config = dict(
    n_layer=15,
    d_model=192,
    n_head=2,
    n_kv_head=2,
    head_dim=96,
    d_mlp=512,
    vocab_size=2048,
    activation='swiglu',
    norm='layernorm',
    norm_place='pre',
    norm_eps=1e-06,
    positions='learned',
    qk_norm=False,
    attn_scale=0.102,
    bias='all',
    tie_embeddings=True,
    parallel_block=False,
    init='normal',
    init_std_qkv=0.0222,
    init_std_o=0.00405,
    init_std_up=0.0222,
    init_std_down=0.00405,
    optimizer='muon_variant',
    lr=0.00484,
    lr_mult_o=0.814,
    beta1=0.95,
    lr_head=0.00511,
    grad_clip=0.5,
    warmup_steps=200,
    schedule='wsd',
    decay_fraction=0.949,
    decay_shape='linear',
    final_lr_fraction=0.0,
    batch_tokens=[8192, 16384],
    seq_len=512,
    doc_mask=True,
    train_tokens=155000000,
    steps=13633,
    dataset='wikipedia_en',
)
Each number is 128 + 24 x the weight over its row's rms, rounded and kept within 0 to 255. Layers, rows and columns count from 0. The size above them is the row's rms in percent of the matrix's.

# layer 8 MLP up, 512x192, rms 0.119, rows 206-217, columns 0-191
size [101  95  99 104  97 102 103  95  99 107 107  97]
[[127 139 144 120 145 134  85  93 113  77 139 123 103 123 123 122  85 143 134 104 157 117 159 102 144 110 107  68 143 150 147  69 112 127  58 163  46 155 142 118 147 140 168 144 141 119 131 133 126 118 167 119 132 148 109 136 139 133 127  38 109 155 152 101  96 162 134 130 154 161  97  99 125 122 154 112  99 148  92 144 126 137 148 151 142 110 112 151 114 151 121 130 144 119 117 140 155 116 101 130 104 139 113 123 148 109 113 171 155 151 104 125 123 151 156 137 149 122 176 148 140 108 125 142  87 125 184 109 132 110 134 129 173 123 113 163 149 122 122 141 116 107 142 105 129 139 136 108  96 115 161 126 127 113  81  89 108 130 117 121 138 128 135 151 143 129 151 136  85 135 168 134 129 119 141 132 156 166 130 106 110 175 118 130  94 104  92 126 123 129 113 102]
 [104 124  75 108 118 147 140 139 153 134 107 112 161 117 103  96 128 129  92 112 106 125 118 120  81 159 175 120 150 112 143 177 109  88 164 147  88 141 127 137 127 115 117 121 167 109  95 125 140 159 103 156 153 149 145 148 154 171 157 110 164 137  92 175 145 149 156 106 113 119 121 156  81  82 101  90 129  83 136 142 116 137 147  91 160 166 164 107 110 149  94 138  74 144 118 171 146 137 116 167 104 118 163 174 154 126 126  70 144 162 139 156 142 105 132 166 133 159 161 114 150 104 136 115 123 126 128 101 125 102 151 124 123 158 127 125 132 141 109 106 102 126 135  91 138  97 143 150 131 108 171 142  94 133 139  96 140 103 140 121  82 146 118 103 119 129 114 105 165 124  90 124 143 100 131 105 101 128 128 144 116 146 152 105 141 153 130 129 120 127 135 113]
 [101 136 157  90  94 111 103 151 164 125 161 155 117 127 120  92 102 105  86 144 117 176 152 150 114 167 101 118 109 138  96 172 124 136 182 150 125 123 138 143 157 129 121 172  79 150 109 130 180 121  87 136 118 119  97 124 154 120 187 180 135 127 162  85 147 164 149 117 120 127 124 134 195 142 141 124 117 150 143  90 137 124  95 128 119 126 155 145 129 113 138 107 118 127 126  88 126 107  62 134 116 134 122 129 139 114  95 135 138 142 100 143 100 115 105 142 158 122 105 104 117  93 155 128 116 123 112 122 185 106 108 134 123 147 107 116 125 147 136 132 132 110 134 141  80 117 102 144 108 118 118 115 101 147  92  82 142 126 132 139  94 119 164 122 141 123  99  86 128 125 147 106 135  80 151 161 140 127 104 109 115 155 129 109 113 136  98 190 132 104 108 108]
 [143 142 105 110 145 164 148  81 134 154 160 117 132 128 118 165 130 158  72 143 121 113 101 110 140 112 155 118 145 167  92 109 154 186  91 120 154 126 127 160 124 147 160 167  91  67 129 126  64 146 105 151 118 139 185 143 106 123 132 129 141  73 165 152 171 151 136 130 112 138 152 153 137 120 120 136 102 124 105 143 126 144 150 135 123 137 138 151 121 109 100 127 114 129 123 115  88  95 128 120 125 126  86 152  82 127 148 110 161 111 134 141 108 179 143 140 148 148 116  99 107 129 116 144 123 149 111  79 103 139 145 117 151 126 126 146 104 163 124 157  97  94 170 115  97 131 163 112 138 130 108  87  78 109 113 105 180 127  97 124 157 137 136 118 145 139 155 125 132 155  93 122 112 118 143 139 125 131 123 113 114 188 118 137 177 107 115 157 117 131 138 125]
 [151 104 158 143 129 134 120 107 130  70 107 128 165 157 148  99 122 115  66 142 123 109 158 133 135 161 107 130  87 130 120 167 128 157 111  92  88  98 138  97 148  95 134 143 125 173 131 148 114 141 127 141 112 135 123 169 118 139 114 165 136 157 117 133 121 169 143  82 126 108 152  75 118 164  67 128 119 130  99  98 169 116 156 108 112 134 149 124  98 166 131 137 100 120  99 107 141 131 131 111 115 106 121  92 102  68 153 165  94 170 133 161  99 137 145 103 114 182 131  95 135 125 120 118 138 106 139 139 112 142 140 132 158 112 149 131 135  94 165  95 120 170 147 125 137 118 141 146  92 149 109 137 112 119 145 157 107 114 133  94 172 114 167 118 116 165 126 113 117 120 125 163 130  79 126 148 145 130 125 170 146 159 126  92 120 116 101 115 150 151 145 152]
 [ 99  88 117 159 115 114 125  89 143 146 107 151 183 120 118 152 135 122 104 158 119 155 124 102  44 122 136 133 125 126 145 151 134  98 116 134  74 165  94 123 121 195 137 151  99 112 139 156 158 154 145 112 138  90 145 167 149 150 139 118 151 132 114  89 137 123 162 122 129 126  96 129  78 114 122 113 122 118 118 164 134 139 120  97 165  86 127 132 111 164 104 123 134  98 123 140  86 162 154 186 119 125 137 116 110  82 102 150 158 139 129 127 144 114 158 162 102 140  93 150 163  98 131 128 107 136 127 146 110 141 156 112 127 130 134 126 107 117 123 101 150 118 183 122 112 171 122 168 128 127 115  98 130 136 139 108  87 163  98 170 119 125 153 138 118 114  83  90 131 110 101 143 126 111 139 118 151 164 102 102 151 105 126 143 127 136 173 137 149 105 129 144]
 [133 111  91 117 175  97 105 160  98 153 118 157 117  97 164 111 129 108 156 119 110 115 130 140 114 137 141 101 147 100 139 132 137  93 128 105 153 130 103 142 129 131 132 137 122 148 145 117 128 102 150 147 158 163 118 126 101 117 133 168 105 156 147 141 120 122  99 118 108 135 163 150 131  98  99 125  96 102 136 164 140 149 162 150 143 119 143  97 103 105  98 171 137 117 149 110  95 107 128 112 164 110 108 154 155 132 124 123 143 135 139  90  89 165 133 103 155 126 110 113 145 149 148 133 133 124 108 133 101 108 135 145  88 188 156  95 135 128  98 176 102 135 202 164 133 100  64 112 125 130 150 167 157 129 120 116  80 162 144  97 108  94  97 112 168 114 110 152 127 119 115 133 156 113 131 163 150 130 161 101 100 125 154 168 143  66 137 105  99 109 132 102]
 [123 180  78 107 106 134 110 128 124  88 137 167 151 117 122 140 134 119 138 154 150 133  91 110 184 128 126 121 153 131 117 131 124 132 107 121 129 130 150 145 174 126  91 133 142 148 158 182 116 146 127 124 122 125 153 106  90 120 170 136 114 151 157 173 124 122 153 112 130 120 124 125 108 112 115 106 153 105 127 130 162 140  76 112 157 112 182 125 100 176 123 137  98 106 101 134  99 134 146  74  99 123  85 131 125  89 179 177 101  91 149 100 107 170 151 117 116 146 130 103 150 107 150 115 145 145 150 154 123 114 152 112 139 125 138 184 128 105 139 124 102 151  93 109 106 127  77 118 127 101 147 133 141 150 139 149 121  96 140 161 134 171 167 130 179 127 101 123 160  91 115 120 171 106 170 117 138 113 116 138 138 115  83 144 127 126 115 120 135 121  89 135]
 [103 113  90 104 160 157 144 127 159 173 131 133 163 150 126 167 125 106 113 113 133 101  98 128 131 136 122 172 182 141  99 103 145  98  75 125 128 113 129 139 151 113 156 141 162 119 133 115 141 111 135 136 100 137 125 116 124 123  84 134 132 139 112 126 134 124  88 169 142 139 136  96 110 149 122 113 111 111 165 149 137 108  64 107 161 141 140 132 106 145 122 141 110 179 138 145 176 168 111 161 155 136 167 118 108 126 125  89 178 136 124 129 113 142 176 148  54 147  78 126 129 177 130 141 118 111 110 112 165 118 129 174 125 130 151 122 112 154  78 138 161 163 135 124 118 109 144 111 145 141 120  79 147 124 142 157  93 123 106  95 155 126 131 111 122 162 136 144  88 134 144  74 122 151 136 112 128 128 106 122 136 148 159  83 123 148 126 154 105 111 116 126]
 [123 140 157  96 172 124 134 130  97 146 111 145 143 121 127 154 132 144 158 138 164 135 105 150 117 124  99 143 104  84 114 132 122 108 120 104 119 113 149 116 159 101 120 144 133  93 121 134 114 168 110 142 132 126 138 108  93 165 161 112 134 105 120 140 122 117 119 130 117 108 166 145 141 149 119 157  99 122 122 154  99 106 103 102  74 135 153 140 103  65  97 115  64 111 127 110 102  90 149 102 107 155 133 124 144 112 145 134 140 166 102 138 118 143 172 162  96 136 165 145 169 139 188 156 132 131  75 107 115 113  72 125 135 141 114 111 131 145 135 110 168 101  91 155 168 160 116 111 138 154 164 127 159 117 123 148 110 132 126 134 110 149 125 145 159 128 136  74 124 127 107 139 111 103 124 129 108 129 142 139 195 128 102 100  86 125  71  99 158 156 132 151]
 [108 177  82 150 145 123 174 124 147 179 112 131 128 144 112 177 119 115 111 150 151  86 113 163 129 135 111 111 104  93 122  91 128 124 171 106 161 135 119 135 141 130 134 173 136 156 161 126 133 140 160 108  86 152 113 125 137 190 103  98 135 183 121 172 157 147 116 131 157 106 105 152 160 138 113  99 121 153 117 118  91 133 143  97 174 126 128 114 144 162 136 109  88 121 130 128 115 105  90  98 126 134  97 153 101 143 129 128  93 120 103 105 103 114 134 134  86 141 117 128 120 116 164 166 158 133 133 155 120 104 168 147 104 124 123 148  89 108 109 148 106 121 132 143 176 165 128 115  89  89 125 110 142 127 133 151 148 172 148 101 138  72 169 135 113 113 147  99 129  86 125 103 102 109 107 162 128 157 113 120 111 113 139 151 116 148 146 133 106 119 147 104]
 [125  99 125 183 151 102 153 137 102 136 126 142 151 103 129 116 119 173 119 123 131 132 121 164 143 129 147 159 128 162 180 125 128 126 140 116 114  94 140 145 100 112 201  97 129 105 154 137 129 124 136 103 129 107 206 153 103 120 100 119  90 128 137  93 136 114 124 141 132 144 160 160 103 131 130 127 144 123 140 148  94 124 132 147 116 133 161 123 122  85 137 114 113 106 151 110 156 155  57 110 186 104 117 122 105 152 110 119 148 146 156 117 166 149  92 112 113  96 142  92 125 117 132  87 157 153 108 144 146 120 105 113 121 139 125 123 127  98 135 123 148 153 149 104 109 122  95 132 128  95 119 140 121 133 120 177 104 104 125 126 149 114  91 132 136 194 130  63  97  92 136 119 117 167 121 134 154 117 130 151 105 155 144 100 139 151 184  98 118  93 138 145]]
# layer 8 MLP down (transposed), 512x192, rms 0.041, rows 206-217, columns 0-191
size [102  95  98 104 101 100  97 102 105 106 100  93]
[[145 126 142  67 131 154 122 129  89 149 169 124  85 128 165 122  96 122 163 142 128 163 123 173 123 119 140 130 100 133  97 149 134  98 134 118  93  92 135  97 147 140 132  91 113 153 173  81 131 122 150 112 151 120 115  96  89  83  84 135 113 136 160  63 160 136  83 103 115 177 135 184 125 109 175 159 139 145 144 125 137 104 163 117 129 139 126  85 125 155 124 140 133 100 115 113 108  85 121 130  86 121 164 160 118 111 128 125 111 133 148 141 136 123 148 125 110 126 171 143 143 173 138 166 144  96 152 119 124 120 159 138 130 130 151 105 119  90 111 117 150 117 143 104 125 109 146 103 165 154 136 140 156 131 107 133  89 159 148 129 138 182 129 147 134 103 124 156 107 127 122 108 102 133 127 130 157 150 153 161 100 116 152 118 116 143 108 114  85  86 112 142]
 [165 142 177 142 143  84 170 175 134  97 141 153 128  91 116 160 132  98 104 154 140 151 156 122  99  98 131 123  85 102 109 156 175 158 116 117 120 156 119 129 129  85 159 118 105 115  93 164 119 109 138 117  76 180 111 142 139 109 101 114 133 125  89  99 119 121 131 158  87 146 114 129 116 110 145 106 156 144 136 188 139 145 100 142 105 114 113 140 130 116 144 148 132  78 155 138 136 140  93 160 124 133 118 149 141 134 166 139 178  82 117  96 143 127 102 141 110 119 151 133  52 107 142 102  87 120 156 105 153 127 181 136 140 171  94  74 122 148 115 108 154 110 146 144 124 179 116 154 166 109 129 116 127  96 136 143 118 127 116 134 130 147 118 104 102 121 119 107 146 131 137 124 119 105 124 131 110 119 136 162 125 136 140 131 113 160 104 117 131 135 128 160]
 [123 103 138 130 111 142 147 131  81 146 103 131 130 122 123 169 146 128 156 120 115 119 140 136 159 115 134 167 140  78 105  88 140 113 124 128 139 170 110 129 136 172 134  76 150 116 197 129 129 156 128 132 127 142 123 128  99 113 124 140 114  82 113 101 115 144 102 136 111 132  83 134  86 158 156 142  95 132 131  87 116 116 158 130  95 157  97  69 173 142 154 117 107 139 130 110 128 178 153 112 153 126 113  71 116 129 169 115 133 137 172  86 126 124 147 109 145 119 115 143 105 155 140 124 107 101 148 132  93 176 143 145  92 106 115 119 168 165  95 137 124 140  99 115 170 122  85 119 119 122 154 128 162 142 186 153 147 125 168 133 125 128 110 177 139 111 142 155 122  89 109 177 142  96 100 137 112 120 114 139 132 111 139 109 125 111 146 136  97 135 110 145]
 [109  93 114 122 148 141 158 162 147 142 174 167 168 103 123 153 138 107 155 148  93 157 111 113 110 164 130  77 160 148 105 131  94 157 113 126  98 179  93  99 152 115 131 110 144  79 115 108  68 139 137 137 130 114 141 103 141  96 148 158 140 163 153 118 132 109 168 177 134 179 132 115 165 153 135 102 142 140 154 160  90  70 153  88 142 138 108 155 130 105 154 137 140 131 131 120 127  91 122 108 123 124 134 158  91 117 100 151 116 117 100 133 134 153 151 117 124 175 125 104 111 155 131 121 101 134 149 119 161 147 164 175 135 114 104  93 125 112 142 135 122 132 140  84 135 121 130  98 148 148 115 136 140 113 101 129  79 155  88 117 140 111  83 105 109  81 115 149 126 130 125  89  74 123 159 142 143 150 143 140 124 125 126 133 122 125 109 124 146 141 121 146]
 [113 181 141  90 131 122 123 150 152 137 158 147 143 106 149 129 137 151 154 116 138 147 188 148 104  91 127 127 138 121 106 128 116 127 111 166  75 123 136 134  78 136 107 145 122 103 119 134 125 126 147 109  75 113 129 137 143  99 158 103 130  98 129 159 122  67 138 145 151 122  77  97  62 127 142 155 155 113 115 102 108 137 138 110 136 120 102 173 124 155 185 139 110 102 132  68 151 148 128 145 127 173 107 120 172 147 152 132  85  85 116 153 112 105 130 124 104 102 151 135 162 146 133 146 102 129 174 110 158 145 100 152 144 158 151 169 122 115 144 125 134 116 122 125 105 125 109 122 154 149 112 125 116 136 121 153  98 153 136 123  96 130 115 127 146 120 162 115 106 173 121  85 117 115  93 161  83 132  99 128 103 151 153 123 171 114 134 101 151 112 133 143]
 [149 152 137 131 121 162 149  93 119 118 146  96 103 138 133 128 156 144 119 147  84 215 126 138 134 145 146 129 130  65 148 125 144 119 102 100  94 144 152  89 134 139 162 130 107 120 153 135 105 135 149 109 153 155 107 153 129 163  80 112 157 135 138 139 105 115 166 111 114 137 123 106 116 140  86 130 118 124 117  84 109 135 131 105  97 139 106 143 162 128 150 126  99 129 101 134 169 105 105 107 136 155  96  82 149 126 118 136 147 134 134 154 118 102 126 145 109 173 143 139 109 160 171 121 111 113 127 104 119 137  99 133 119 179  84 117 103 158 163 126  92 140 117 151 141 141 118 148  91 121 164 149  88  80 128 136 141 132 100  90 111 124 138 173 129 135 170 122 148 151 144  80 130  82 164 130 123  69 110 141 107 149 137 109 163 113 155 151 128 128 155 117]
 [110 159 156  99 105 131 132 120 137 145 108 138 141 110 119 166 124 144  99 147 142  92 147 136  92 139 131 138 115  98 148 151 146 139 112 122 121 123  91 145 129 132  92 143 137 117 156 120 122 124  85 108 128 134 127 133 165 105  91 162 152 124 122 154 111 118 130 148 127 153 123 133  71 141 133 116 129 147 146  94 116 163 139 124 146  87 137 123  92 144 156  88 143 141 107  95  94  95 151  91 134 145 139 167 137 175 158 116 103 144 160 137 200 173  87 143 125 115 116  90 154 112 136 109  59 105 152 126  79 140 164 108 174  69 106 148 111 138 135 120 139 153 124 152  89 158 133 102 102 155 152 116 108 165 113 140 105 122 119 164 153 129 118 129 143 156 184 119 116  78 111 103 167 143 111 153 126 105 142 102 140 138 146 112  96 105 130 118 155 137 144 125]
 [168  87 152 155 127 160 125 137 158  95 111 106 158 121 120 140  95 182 120 138 125  87 128 139 161 112 115 123 128 151 126  97 134 173 104 106 102  96 120 154 155 119 126  70 131 140 126  92 137 115 139 136 108 140 124 130 142 132 157 123 155 111 129  96  93 116 153  94 103 140 140 133 124  86 152 124 105 155 130 120 155 153 118 149 100 112 176  83 132 110 148 118 184 139 147 146 103 135 107 128 161 137 140 190  77 106 146 117 151 107 126 117 154 135 139 168  79 156  92 107 173 133 127  88 147 162 136 122  86 118 145 114 144 147 114  51 149 138 147 112 127 136 143 148  97  97 174 157  95 140 153 135 120  95 135 131 121  87 141 110  81 117 155 128 152 105 105 126 153 104 105 138 110 140 125 118 139 124 147 144 114 127 150 129 118 109 112 136 161 132 135 170]
 [131  85 150 159 104 125 140 137 106 172 103  99 149 170 170 129 118 132 132 149 125 109  91 128 118 100 133 162 128 110 181 133 105 117 153 136 144 125 127 180 123 121 162 115 125 148 137 154 106 146 145 128 106 140 138 142 115 129 163 117  79  83  97 146 130 129 128 123 122 121 147  65  97  92 148 111 152 136 181 129 170  86 162  89 156 122 185 126 107 113 149 115 123 141 106 119  85 152 150 167 137 103 168 166 105 126  74 138 127 120 110 110 136  99 112 132 125 139 108 120 146 131 130  98 123 142 131 127 141  82 125 101 109  94 165  96 134 137 133 118 162 120 145 107 145 142 144 139 126 116  92 135 130 126 107  76 135 132 166 138 163 143 119  84 150 112 152 107 110 107 104 166 158 125 118 137 165 135 112 134 177  73 101 133 110 132 162 101 138 150 130 120]
 [113 117 129  94  94 111 136 154 138  69 118 159 149 153  73 137  76 129 107 131 118 170 162  93  78 107  98 144 112 170 117 122 145 170 118 171 115  94 108 150 133 124  86 150 144 138 134 166  88 152 124 136 119 141 136 126 151 130 145 112 106  75 129 122 171 129 134 118 123 144 129 149 164  94 128 126 134 107 124 117 136 126 126 108 140 139 142 169 129 118 137 120 170 123  98 106 107 160  94 125 126 117 111 114 110 112 167 140 182 132 107  74 151 141 142 120 155 131 140 137 139 101 141 167 124 101 127 136  78 129 111 172 140 167 136 108 160  99 124 151  97 162 165 109 122 129 109 203 167 153  91 128 146 119 148 105 127 111 141 126 138 140 112 101  96 148 105 114 112 106 118 152 135 137 128 110 155 101 162 138  81  98 125 109 137 117 100 124 149 109 140 145]
 [134 150 104  77 130 127 137 153 144 178 146  89  88 165 114 109 165 106 141 156 121 125 129 173 103 131 129 153 135  96 117 110 143 168 127 111 132 130 107 139 119 127 113  94 103  93 151  82 126 125  97 158 128 130 123 123 118 109 128 127 127 135 122 158 134 174 121 110 119 106 121  79 103 156 103 136 184  98 155 104 101  98 102  90 123 158 136  92 146 142 131 144 124 135 138 113 110 136 105  84  90  82 124 174 111 129 162 156 148 117 117  98 122 122 138 102 152 166 102  87 147 116 154 138 128 165 134 130 134 119 172 131  94 111 141 147 135 113 160 115 130 143 106  99 127 144 124 138 134 116 152 142 177 131 138 148 148 161 144 123 132 102 123 170 157  79 144  99  99 124 156 140 182 118 118 163 131 120 146 119 129  74 153 162 130 111 169 138 123  74 125 171]
 [158 139  98 121 134 161 115 149 107  91 111 108 143 158  83 129  98 150 142 154 128 125 137  84 112  97 146 139 117 126 112 112 142 132 123 123 116 139 157 177 168  75  88  93  99 160 123 131 130 100 122 138 147  93 127 103 143 139  92 137 184 131 111 135 129 133 111 145 158 132 126 132 107 131 138 158 106 121 113 130 122 116  89 157 127 139 142 145 127 132 115 185 146 127 113  95 126 128 155 181 119  89 104 153 157 143 175 153 136 149  98 133  89 163 130 106 114 172 133 119 144 117 149 178 120 119 141 137 161 172 105 114 147 122 130 135 132 147 144 118  48 100 119 134 115 110 114 142 162 127 109 162 112 120 126 140 132  75 115 115 157 162 112  69 111  75 102 108 184 173 132 136 111  93 110 114 120 133 109 134 156 159 131 114 137 158 127 118 120 144 135 136]]
# layer 8 MLP gate, 512x192, rms 0.117, rows 207-218, columns 0-191
size [ 91  95 103  98 105 101  94 103 105 107  96  97]
[[123 120 140 125 171 102 147 159 130  83 152 131 108  85 145 169 141 155 106  95 166 130 120 119 162 153 140  96 151 104 117  77 131 144 131 106 138 152 148 112 110 112 148 142  93 137  93 149 117 100  97 141 156 153 144 114 144 131 113 155  61 123  68 125 107 124 175 179 148 142 106 123 144 107 135 119 136 125 122 148 108 106  98 127 147 133 148 114 146 115 141 108 106 118 166 116 158 158 102 163 171 121 177 151 148 115 102 108 136 132 162 141 159 134  86 144 116 154  93 155  77 131 160 184  74 127 110 137 142 120 149 167 141  95 116 133 163 106 121 129 134 112 162 143 106  94 122 131  80 107 115 159 106 126 116 109 145  71 105 110 131 135 160 152 135 137 124 105 150 107 111 152 118 158 116 145 101 166 130 107 132 104 142 114 124 135 132 120 138 133 116 147]
 [105 126 161 133 131 156 144 167 112 131 127 149 138 126 110 113 118  95 121 124 211 136  75 178 114 122 156 134 123 113 126 159 151 123 102 112 102 133 126 142 147 100 110 105 124 151 131 126 113 121 109  96 106 101 114 157 142 112 126 139 107 140 105 165  94 126 120 118 140  98 112 103 151 119 155 173 165 120 177 158 158 106 139 165 132 114 157 132 117 154 123 112 154 116 136 120 131  91 153  92 124  92 117 153  95 146 108 123 101 126  87  92  76 137 104 133 166 119 169 106 109 147 124 138 104 106  84 111 166 129 113 166 115 111 142 137 145 134 180 142 194  99 116  90 108 142 126 116 201 152 135  99 129 123 102 134 139 127 139  96 105 121 122 145 127 139 137 107 112 118 121 123  99 165 148 150 140 129 122 135 168 120 165 154 112  95 108 151 144 132  72 131]
 [147 108 123 148 141 158 158 114 122 114 128 155 135 121 171 119 126  96 108 118 170 141 119 123 119 105 109  91 141 130 102 105 148 139 145 136 117  89 121 100 137 119 111 142 144 127 111 104 104 154  96 116  75 156  88  71 138 131 144 123 138  86  88 120 147 139  97 150  93  99 177 156 130 109 145 106 142 101 119 178 128 103 101 142 126 154 136 136 126 112  99 144 131 152 123  66 133 165 110  91 142 158  73 109 137 153  77 132 118 104 139 188 157 107 128 106 124 134 118 130 182 128 139 170 135 141  82 149 142 143 128 118 121 150 117 136 109 142  99 129 173 118 144 186 131 134 103 130  92 129 136 147 121  97 123 126  74 113 126 101 109 147 102 164 164 148 161 169 123 148 138 149 131 115  81  91 122 116 161 141 119 129 156 108 116 148 116 135 142 149 128 109]
 [149 157 139 121 109 163 101 159 118 140 118 126 120 137 126 132 133 121 115 121 107 181 117 126 159 140 129 136 130 124 160 162 109 146 151 140 129 153 174 125 150 114 156 163 123 120 171 183 137 127 100 121 127  88 156 108 152 137  59 115 105  83 145  99 113 106 113 116 128 129  78 107 160 179 127  93 125 133  97 128 107 156 110 136 124 150 129 128 109  85 133 115 102 130 125 148 143 168 118 121 119 177 113 102 131 123 106  96 148 209 120 140 127 146 130 193 145  94 148 169 145  89 172 104 142 123 167 140 135 102 102 105 107 125 128 110 112 160 140 125 127  87 108  91 135 115 109 119 123  97 152  99 113 119 108 109 120 147 137 126 115 103 148  93 114 146 180 128 135 112 130 131 129 137 136 154 127  95 106 171  88 130 129 147 167 152 105 117 117  87 158 125]
 [139 111  84 116 124 123  80 123 117 161 105 110 134 117 148  90 163 155 150 165 117 162 119 120 137 149 141 132 127  69 111 121 119 151 137  99 143 117 145  96  79 151 136 191 142 145 192 110 134 113 132 175  65 135 118 114 133 116 118 141 167  90  98 133 147 154 136 121 104 127 126 128 118 114 150 109 136 167 117 111 126 102  88 141 132 138 137 160 126 152  96 122 141 140 168  87 134 110 118 120  86 127 130 117 142 169 139  99 158 177 150 160 127 107 137 111 142 105 123  77 134 157 135 119 128 168 113 153  81 107 172 137 146 136 116 175 124 128 152 130 154 133 126 122 165 136  93 134  90 126 101 158 123 124 117 103 103 128 142 109 122 109  88 153 111 132 164 104  72 131 133 117 137 134  98 153 137 113 136 147 125 174  89 140 148 118 148 164 157 116 112 138]
 [106 133 148 126 143 158 110 118 171 164  84 117 152 143 134 162 136  89  94  82 106 133 148 138 129 115  80 117 118 119 119 147 117  83  97 150  99 130 155 118 120 128 120 118 128 128 124 135 148 146 132 114 151  84 146 118 177 129 139 138 143 168 110 136 148 124 111 156 148 101 167 112 176 137 123 105 107 139  80 155 119 119 133 182  79 128 145  57 144 148  54 130 131 136 115 167 132 124 105 111  85 150 124 130 142  97 105 165 120 116 146 103 126 107 154 113 131 115 143 165 113 142 125 183 176 132 138 177 118 137 128 106 120  98  69  98 139 133 105 173  83 142  96 141 112 157  98 105 100 148 115 141 127 154 133 151 124 132 142 143 119 112 126 130 115 112 143 111 156 135 163 139 118 144 161  96 128 118 160 145 139  78 123 120 136 149 121 126 137 105 135 133]
 [137 104 118 136 109 159 113 168 144 101 151 128 134 148  98 137 135 117 110 136  75 174 141 126 103 132  80 138 100 141 100 107 112 113 113 123 109 135 129 114 116 125  98 106 140 149  98 138 123 158 155 144 117 145 147 117 102 143 121 115 143 154 118 117 164  56  93 129  71  99 180 112 124 134 115  91 112 152 132 120 188 120 133 116 119 186 101 107 115 117 130 133 144 121 120 119 151 142 179  92 154 120 146 162 135 122  95 118 110 115  75 134 174  99 158 126 122 156 106 120 155 128 116 128 134  83 128 146  80 153 124 109 134 130 141 124 161 147 165 122 122 147  69 193 168 149 114 169 152 139 149 122 112 129 126 105 113 123 112 124  84 144 114 140  93 122 125 157 126 119 125 131  92 122 101 118  92 154 154 175 136 119 101  94 146 141 159 125 139 132 159 125]
 [ 65 137 111 117 126 126 121  78  76 133 104 143 102  91 136 114 109 137 117 133 115 130 130  94 134 125 120 120 138 144 162  83 136 125  91 107 172 120  86  85 150 150 124 153 128 154  90 136 142 110 155 130 129 130 139 127 153 161 147  78 136 173  94 163 142 131 130 177 132 115 105 125 137 133 161  96 103 125 122 151 109 118 121 121 151  90 158 157 133  85 107 170 120 138 119 124 131  99  93 134 140 155 160 133 106 104 152 102 123 129 164 119 115  85 160  85 139 149  92 122 142 143 152 139 173 155 160 132 139 127  85 130 114 150 106 131  74 164  74 152 121 127 130 166 120 122 121 135 107 103 128 141 125 127 138 162 110 128 100 125 126 108  80 172 119 134 149 151 117 170  99 146 147 169 127 152 102 132 111 158 166 135  95 122 134 121  92  92 130 132  98 122]
 [167 121 138 134  95 137 142 151  82 138 106 135 118 153 191 155  92 114 106  94 109  98 180 175 140 126 133 119 143 141 133 107 149 166 130 121 155 107 157 163 151 133 105 102 141 155 173 103  96 119 157 110 122 175 175 123 150 147 161 133 128 154 123  83 141 104 150 103 137 129 122 110 152 119 131 147  95  90 161 157 124 139  99 125  82  75 152 118 123 137 132 127 110 110 127 108 159 121  84 100  97 116 148 128 154 102 122 171 126 142 182 111 167 143 155 107 100 119 122 107 116  99 171 135 128 126 129 117 163  82 105 145  91  96 128 121 150 116 112  95 159 112  98 141 123 115 133 153 105 160 152 103 156 111 150 147  93 131 114 101 125 108 182 106  84 128 157 117 101 130 124 152 117 135 147 126 109 143 131 136 155  99 141 127 141 127 106  92 124 118 130 119]
 [120  91 152 189  81 119 136  94 143 163 162 144 145 123  99 139 114 134 143 112 101  90 131 137 118 112 107  69  72  87 145  56 163 134 152 105 122 136 126 106 140 119 112 138 112 124 161 138 110 144  99 138 116 165 113 152 101 124 144  74 118 103  93 123 131 180 154 110 125  98 148 127  77  83 147 126 150 131 123 132 138 159 113 137 126 171 118 149 119 133 119 104 161 127 122 147 116 123 102 182 112 151 106 108 118 116 118 113 158 131 124 123 122 127 100 104  97  92 125 104 135 116 132 156 142 139 184 176 139 150 129 128 124 108 113 152 183 129 146 127  97 116 115 129 113 129 161 104 132 148 139 121 117 164 152 117 170 152 122  93 148 120 136 134 137 104 130 152  94 174 195 123 131 140 145 132  88 111 124 147 148 140 138 131 110 118 120 108 113 126 161 148]
 [145 137 124 107 117 138 141 154  88  90 120 160 144  88 134  96 146 143 121 108 120 144 103 162 170  86 119 151 112 134 141 125 107 106 161 149 129 139 144 145 151 104 117 100 133 119 154 144  98 151 139 134 150 132 132 130 155 105 120 105  85  76 141 101 112 140 120 140  83 166 150 128 133 116 101 136  76 138 102 148 114 114 144  93  81 124 142 132 147 104 132  82 133  89 148 139 133 115 147  98 125 159 150 166 117 127 126 125 126 120 119 128 145 128  69 119 152 136 150 132 128 176 166 154 143  98 150 116 142 119 196 140 102 104 127 129 135 141 115 139 128  80 125 155 164 127 137 105 116 113 187 122 137 122 173 119 126 126 117 152 102 118 155 159 119 141 175 118  86 105 190 126 142 147 102  85 156 128 107 148  69 167 134  98 139 163 145  95 142 129 107 141]
 [143 102 183 107 168 150 124 123 141 159 116 159 116 117 122 189 136 122 118 131 133 153 140 125 147 111 126 133 122 133 130 146 122 122 120 168  93 120  98 131 158 152 101 124 148 116 166 120  92 120 121 106 159 135 123 112 110 148 134 120  89 148 135 147 143 126 116 123 123 126 127 130 100 135 183 164 146 174 115 147 165 120 128 142 151  93  86 153 103 105 130 114  99 144 101 114 151 109 155  90 144 110  99 132 110 144 126 135 145  99 120 148 153 130 123 176 115 133  77 158 149 114 115 122 117 123 161 130 111 107 125 154  97 119 126 121 123 171 139 144 127 126  77  68 149 198 154 171 159 108 130 102 156  89 133 129 144 113 118 148 128 114 122 103 141  57 125  78 156 100 118 162 112 167  76  98 123 116 124 155 131 104 137 153 111  81 101 155  94 138 120 117]]